{
  "hidden_size": 96,
  "num_key_value_heads": 1,
  "hidden_act": "swiglu",
  "bias": "none",
  "parallel_block": true,
  "init": "uniform",
  "init_std_o": 0.0,
  "beta1": 0.9,
  "max_grad_norm": 1.0,
  "schedule": "wsd",
  "decay_shape": "linear"
}
Each number is 128 + 24 x the weight over its row's rms, rounded and kept within 0 to 255. Layers, rows and columns count from 0. Numbers have three digits each. The size before them is the row's rms in percent of the matrix's.

# layer 2 attention query, 96x96, rms 0.128, rows 17-31,49-63,81-95, columns 0-47
121:125171106161138119118116127110142116141129138132121165173144128124102153158102140132140115166079122139106111119133114174115153110102107075153130
117:172127146119112131125086171113128124105123170141139145155144126148094157124143142109149151126095168193118105152140147129144124139155118144161127
101:088140123097187169093127117078120154130103127104106134150146136160121130142126121162117163112140140124127137139117109130098127126134178122128160
111:160123120181157105137090109149165123103130168107195133130133118115093178136103153111156157121106126172128142123152161129140141139156086135119117
116:168098124136121100168109160179100120129149087119129132147102170154112114165102074168150124144108098144087126130125152121158132105141121123143132
074:146102120151138153103119132134150180144156157113139134128184124093142160138110134132157156127135134200128142123168179106141124137167094131113076
071:177149123114141147157105108135102117116160106135157132106125154120120135182121108128149131133172148120131117126144155096139162135155137152123160
086:179104134092127112136105147150119132121148058180117154114126189121129136119135069119143139116152122128136092117117148144162149149168127132151123
098:080144140162128145124160081135144146131146153131150150111126127136124133116142161104157105167151106109142142102173140143142128100148129111137085
094:162140130078101095164139154128143067127122118181100121097135160164129095136117109114113128117123142127123087128112130097115139140147120093152165
091:073137109119133134178170145141123106116139095121103114153130132131168092170115111106117096153115117144108114133104108112093128088140170107119166
093:132117102090170127075126125162140160107104124117113116144107143107108146117155101154113144121157113108106141151066096137150146129119155171141164
078:131098065140133132165144164135114147123153134091096167157150174111109128138110080121153126140102076138110083130124114113137135088151132151152118
096:140137167156135114102073136099130132086156102140164119115068106089141171129146138136122124143134105159098163142161158191145134130110137118147139
114:128095126132141117148143105158103167117126141096096145141105131161126097133143169104134119158126110148128101099104131127137134091113144146126163
164:058112117124119120108163121106152141131104088169133106152130122141145105111118113118147113116138127084153180106132112131082095131143154113126149
109:117153149105139132149192110128111112122124083100110116132099108141159095119178111136139116135173118065126134143134117104159128136121159150129169
103:141096118136156131096095134117170158132133082132133124138100120079105181122107140111133168113123113140134103172163132153120150146148092108167104
110:109095123130148107132159136153127117149121108104081111153133149150147093101163114118143117146148107103155136126082127075135116130090146133132153
084:159161096128121136145108093127119125123135168103153124102116098120133133166121125108130148135153117119119108175148129132165146123164098137112132
087:154086095104120108165140107156122135110123133087076149124118162149130088151149098100125094134085089154119144117130109119146105105147111158112145
076:103143171136131089133103113135118163102149103129160096171105094126142145149150127156131131131087125110128135162158110180163101146079110142122096
086:101140170150118099123105117112137113120142078163138149133133146158144177126178141129094142112104136130125106147158162131158112119133182135141079
080:126155091122141075142189100159115136106174118082093102122114162115117132146175153128119152146125103109136120114114134110100149075147136122089122
071:102135151145131137115104147070151132151167130110120144111147137153083127108113112122165118145141136115147101140175124156101111138140130084146095
086:151138129150110148135074148116115144082161158100155110097109085095115131172091127146179155125129144144118131163121141150158163121140083130130132
080:143124129102162171085100120142104123135091166163134139123134138093136138111146093128099122123192126115122184178103130139164148103078135121157159
090:089156137132094141148142112186122136114097146088136133136122134155117121152136101146131117121123128141131106104102111100115130096115102099161154
099:123106166152105073086103123091139068124152131126121120104121137117149117126147119090166090127163116132138154136141145153116123155132129102123103
105:144132166128156110125132150154099169141136155111120105147103095080117137122113132149128169139117127133073097132088126132087178098124090134148154
118:092150128147158140153138099155145161150135117077130137124168115137115131099076118082127123146126096086123130192122105096114139129168160118164162
094:124125119136116168117097124094132082114132101157142128118093122083098152111116146116152122129110135191112101130169177139122139144078098116104100
107:125099139149121126135156124196127104112128144139148114101091141149132097128137097132081144147151142142126104147062144108170146143109168123143163
119:129151139165124131134083128096178100118130127146156112104112122103113175133120154135138129110116149175122139109196133172131137163128120097101107
083:144091137151162143146122137179155139077136124116142146136166118130089137085116131107103147134116131145134107160107109127159140136146144104167189
081:095135141114119081145124103154123079132149081172144112133130108127119117096162122109117166134151113141143155154174129177141121141138129094155108
089:124137177143114155137078145117129133123093119123160114156164125134077172103127138177109134101106155125119126148078098141122134159115164126123164
075:110142150190135125123087146107133122130129075178157142119111094118115158103135120133104119082103124136121131091147120144108120148125115088126068
086:096133148146125107151091080095143155130149155157167117119106160090110140136102089117130108117102140142152132143211133181148106129096122167138108
098:138146149133152157111157170132112158129085078135080147189145133185142131120142128140082175137128131115122113112085101077106114126133150110127140
103:135092116104152136134168141142097118142134163123094125166124121126097078130167105102145160138137102130091128115077108123105162071106113103125148
089:168113119140148130112110147174101128093125144082113140112160109127111133121133133113150124128135136098111140141087130112137126110129106128125161
071:149093134099119148167121124115113079108179166097115151117149151111103122127120096095148132114089091133117146098130118103145145101131128100123125
079:131077125171156090125147147112151138112167125117138127150100104112131083124157140155120164121148084136083119141152174119121144120141151115143123
102:116145139191128138169128120104161183116100099148147132143102124122132131112166103143142112105066145154145123121148140169115136097119113105137190
# layer 2 attention key, 32x96, rms 0.114, rows 17-31, columns 0-47
141:200122106125113110157108147132100136122125145129110129131141129118109090087092131111086123093136152157122142121122156151149120123102095076091109
112:151150150118132116140095146144143108119175139102118137108142100118119180105109121148134082119104127110100118089132161108135104083112170150084126
068:104095116171107118109128106108118084119091145126120130112157143158125127138081119130149091126110162111150102105155088106155155134177125140117092
094:172172165114131117119113164131090139102186157101150157101108103106123156104134136145141105111121096135121123110139143142151093104101159109115108
074:112112110139132139085105141134154120134111171105135075140086137089141109148120143122094120135124147181095159146097133157132217142104095100140139
078:135142179121174097095125155108114135137175121156157159099103070106126161098116123115140120145145097091114138125144165124131097111139116136147122
080:122151130132145133129113143120142068117139154136123071142098094099127131123108189123117156149149128145114136126103137137142171158121135124135113
079:161175143134123113124103135097116079077115149175146117123101123127124155132170173105131147107125127138133138155119148169136152167106115113154096
070:117169161128136126116114125141138119098166127171149111145135089104123135078165196165157125120130084114136146078116104125119096128114153114105110
066:144154118131107109114092127095143142099124125148157128097154140151147181180138132136106147128133162153145130119136137122127130159149111122113098
089:120124107136132110132093100171134145144126122154124102134170162162137052137134103105144150148122167137117114123168133138165162117129099131131148
115:142121105119092096119168134121125138132135132130091163121146130159139066118131084124152130140116138126120142128097130122098108121154116148132157
118:155154157129115104148117116140096129095166096102069136173123146115150097134138126125141112126119105133124111096156100137120141088090120095119168
106:108134134155113131151115093106155132098130125147183099105150122100126148129113096165153193086165125147120125151143171117146103163138141128114120
101:153126155166109129107080155162143132145148102168165104136090139120118110124153106126127155117082151115100146150150127111135159108137133117143104
# layer 2 attention value, 32x96, rms 0.0874, rows 0-17, columns 0-47
089:125130136094129102112160174102158112169106105133136138126211157130139152155133132139135152117167055096172099126156118126099158128120125135123128
105:144128133096161176143135161170144173129120136123127089163180146085148132162112124122174112138132129113136144129153118139122113113093099101166144
097:119102123113139155109120132122123140117133143135144137111149107138128123123129099161142164114167159174106069098167109129141158125133111120108128
096:125107159128098129167142128120151108186108117155113118114111102150139119119127097131095144134133136145126126133137117139128151123118126183091139
104:120135125181148174134123093159107126161086156145143120144127128148121122129109163066131111100122134130163093150128121123136150144140130123090139
097:185127131138120137113121148135148179095198137130119182122101115133127134147163146129176131147125117100115173107163159141122104115143104121120145
102:151127095104159135081131122138169134137122142173113204117112124152172136137195137100136156097127125142089139119111171105121117128151115103120155
087:134138115128122136105096157111091119102136124118127128103168092133108120168066101156091109118103164100117143118138160149172143139139163179118118
094:095143097116114087121130090078143055107145099136133158104154125122065134108138158120111132101152125102126148140138169098139143132110155147113157
109:148105108156150173117117089157095141100127143135129108104079110144146115072148127151188118119121160150081120142129138098122117119143204112105118
106:119189079150157112133128088145126175137113162178133128127096148155115126126181142142097117138119129120174117126119108101119116138102143122124108
092:135114118159084108131106124131128084160160131133132141153144146134167124171173125115146116128129078162144137079182123122155147131092110140121132
085:185189156111129107140142154153141137122170142171141108109111090128146125134111101142146117118144107166129144151122113099113121097120136098165122
114:106111112094149131155148099117145158124107113123140087132122182135133097158146121120153131156139180152114156124121110121126175155112135160125125
087:106119140104117142170084120105160144149104144122110152134114122153134131151169071188133078166159136070068186174120110151136119128116104144148134
101:094131100096111125107137147118162129103085127173143139152133138143152124128144113126154176087113165130147148126128119088075134115121104102175108
094:084146154125124114128112127111165144121128109163135147117115100119126139115203126195118130088168112116138130118098137149111100134074162121129118
120:129142140136173116154129159152101155116142156171130175125122106126112136055122108111168120141146141121108133136107142135112123101140075092136132
# layer 2 attention output (transposed), 96x96, rms 0.104, rows 0-17,32-49,64-81, columns 0-47
094:124132088137114133151137151127154143134066144089101139165127105151110134165142166138099130114127110123141137099111130060133108123128116144170144
103:095172147159128121125153119098117102129106126138120110142098117122094111137128138113119160093119130143098178111116156093206116141078114157107102
074:152141097160149126116074163111103120126140136112155136090156166104132152128144139137147110162119102144111147172132152140125169151136103164140114
099:080132089138149099143145122100162075133149133140133143152156157121130104093111123110122138171129145170132134138187108132073104132128151129125111
086:092148100125093099158106141110147133131119163137097168136160121130141130137144131136134132167096134118115160122105093088137130146138147175147112
088:137126169159092127111111125142107099093111116109116124122076116109114094099091150090157140130128153180126110129152160160144151120074110106101096
087:107173130164086123130106111101104114105087144109106141161133143130124119144166170133143120136091114145150120124146136113160112110092131123121121
092:116123130137144111116119125133145153113122102121146136152113109091113086116113119127127108144132116132155121139139129161086135108135096113125151
096:115101138109135165117113147176177148108118132105137131151124097128105140136140102147137120110145077143156132110137101143108106144149117090170184
088:142142149138138131144110139085082142166161111159117140112138177143158130115113091113149165161092160146096114151126134172121106135156136135090130
093:129093105114104121125113126120131121135137127155122118136076113151174135137118176119123118105156162125140087093167159129139106133125111152116108
095:133155138147135118134164132136121131140143139140143130131113144090117120107137148101159136111137183130125130129158150100128195134138133152142090
068:136141169149076118109165129132082108124124145145126129115131118101159115104180099088138129117149143133097107089092194154169143097113128131078139
101:099131098136132134127151126128116110148203127171110136114148174146163111082106117116131112139134086133136142145158103164117117152129124102122081
079:109134132114174150120121109146152115109131120132119113147131100147136138081111126129123148116154137124143121118137142153096130165122088135132127
075:134105117157112155144152124133098132126143102112106156157097133119141159162171168132109083117114098139113101090143161099149118092121100133170103
096:162094105100111167098097150156157143135069127083119085126122096153125172190140176146150128126135116144132153112125130099115143140138122147169148
115:125150140154111161088121156131113080110093115095141106119106124122111131134140138143110165111104103160098155144110146118165096108069093153114130
105:126102118128109117129127135161120172127080137125135135156085104116114151124124183108169134094180136168118140117118163132152137121159101101157124
102:121153189139135136127164143102113116169117134131150121114096145154127140146160154139105152113140134139096128136099183121141139111135120134142154
097:131130082142162092118098162121136122109152186128130092091126139108089130117128153114112122159114120123129144130144150133145137168123146141102126
109:122128096105130130121103138135168125114106122116152142107111152170112156107131149130114143166138160177120103148140098113094116111120118124119153
116:119163142117088119141112141159112161147084136129119166127132133162133181113168153132168125142101150148141116170113138146104127160142165147099161
099:118128165156123131117103126087128097115132109139099142147128161115137095126093101109110138129120096123155084118148120114146119127121140097152104
111:114146148174088116110098097108104109112116171118104146120133111121109137120120130170135141152103122172141130141131095089142112102106128120128089
092:130107110135172111141101143131158144142168129128123140108172119101098093156155104164106133169121126138097098169104161127108138151157156135096131
104:105063119139112128111107136174156126112146133132116143140137072116099139164134117169141129077135125188114145106105119107148103132160092107140109
110:118169126139154099151117147101134087164162141151121129111157165143107135125110117121120112148065116103102169120140092143100109160068162175113149
110:104107154099077150136132121153127135142110103145136131144096108146129163111141140116160132097116104134129136152126104129121147186152120143111181
088:143122118082116128090169143145130157116057154123089085115121120092144140109122176100137143111149136102174098162138129095136148135141128111124136
097:110095113151147123146141126086111096112183141163119118163132156122159093088146082111094121120128123127136113103152160138160126118097144135126100
144:144142112110095147114124149146131134137102124095137116083112133158119154158132165154088149120090112147124140147098110104143111141142127131118178
095:148075127119161138132144120119158095108134141117143106114134129135126103142122084179125161107151150117125111123116157097125133128115152144130134
120:136093091130102123104152132115110097113132144093142135113111100132104178149136129161129141123116116156096163115076111114171105117102111164127117
116:107064101140130101139152102116128095141149135147096142153130101125134082111106130115155127143147130137141092127168125135121137090135133121148067
115:094131133166150136114147147071131101116170140141138145154098169120151113131124124128092144137130096144120126109154133131142079101117092134157088
104:116146148146113159184144135162135122108131120156085161143139131142101149119149148120108148159119155151132143114152155113127117099133140126163159
120:115173119119094133135132099124093111140137087127073127129121137141117124124134145108139128166136170098119124142125118120131144111144101153162118
071:141149137120136126158125135125104135113155127121132152086121121110090162099118089120142081118107088125161125147147141125141120184137125116139128
094:123113136135130160173103117147172116131129124121140134089151153129101118109075118131139109152139161177112117099127123128152110110096182084123090
110:083134114143115125174142127153148128130131132150130144157163172133128139098137075139133104203146150109108128133143131156105119100159142148149117
108:133139117108110088092070138076130131135090111085139108119139132126132112143101150164128153127136154134124092131122121114151130118133123129113107
090:086126134163093086142113105096110121099134151125096115140115124091106115083090138142129138116085130137136106094160145121160166136117135163089099
099:123098126140174087110113106127173111161113116116169139150149156146164142114125148142124179133156138185132117105110145117123124132134162103152167
100:105120165153164116112105166158142151120111152152131111153144135106154137117145138101129138106152129170126117121152122132099118182142132068153141
118:124161147133157111141140120102136137161141126127158106088093119135118131134084109127105085102104131100102112123135097146142133133107085111104098
093:148101176124151114144115172093130114138134110164117134144184165143153105144126130096119149178170155114084099159107136126116105136139108111145118
101:137167169119131169115173162096131135124130094105104147126118097092091124120107129150145148118146103100166123138125117123127083152143135157133080
094:133132155069101135098103148139120142139106122096128114102117122115123160157161145136105130092134148129137110115111132096133131158111122116131151
087:121091091167106125152128129106093123135162133137094139128108128100122094105104136093149100125125079091146103148159109150135077139151106109123084
087:134101096131110138125166156107070132109119139129086186116180123148154114133133172110153123113126134144141138085123173104116132157114192159121124
111:097143192098146114131136139091080145127157130159102131134110108101117104103134138088149097118147106121158106111199092145127135142092100108144103
075:126158151097120131114144155124086106128110127135103128129123093121111146109105163131119165134113107173104142124105132108100122187163133121128154
101:119133096080081114136116098148112122118115117096127106091123148145110142186130169126108126120102151124117090128123121092154132134124115156142162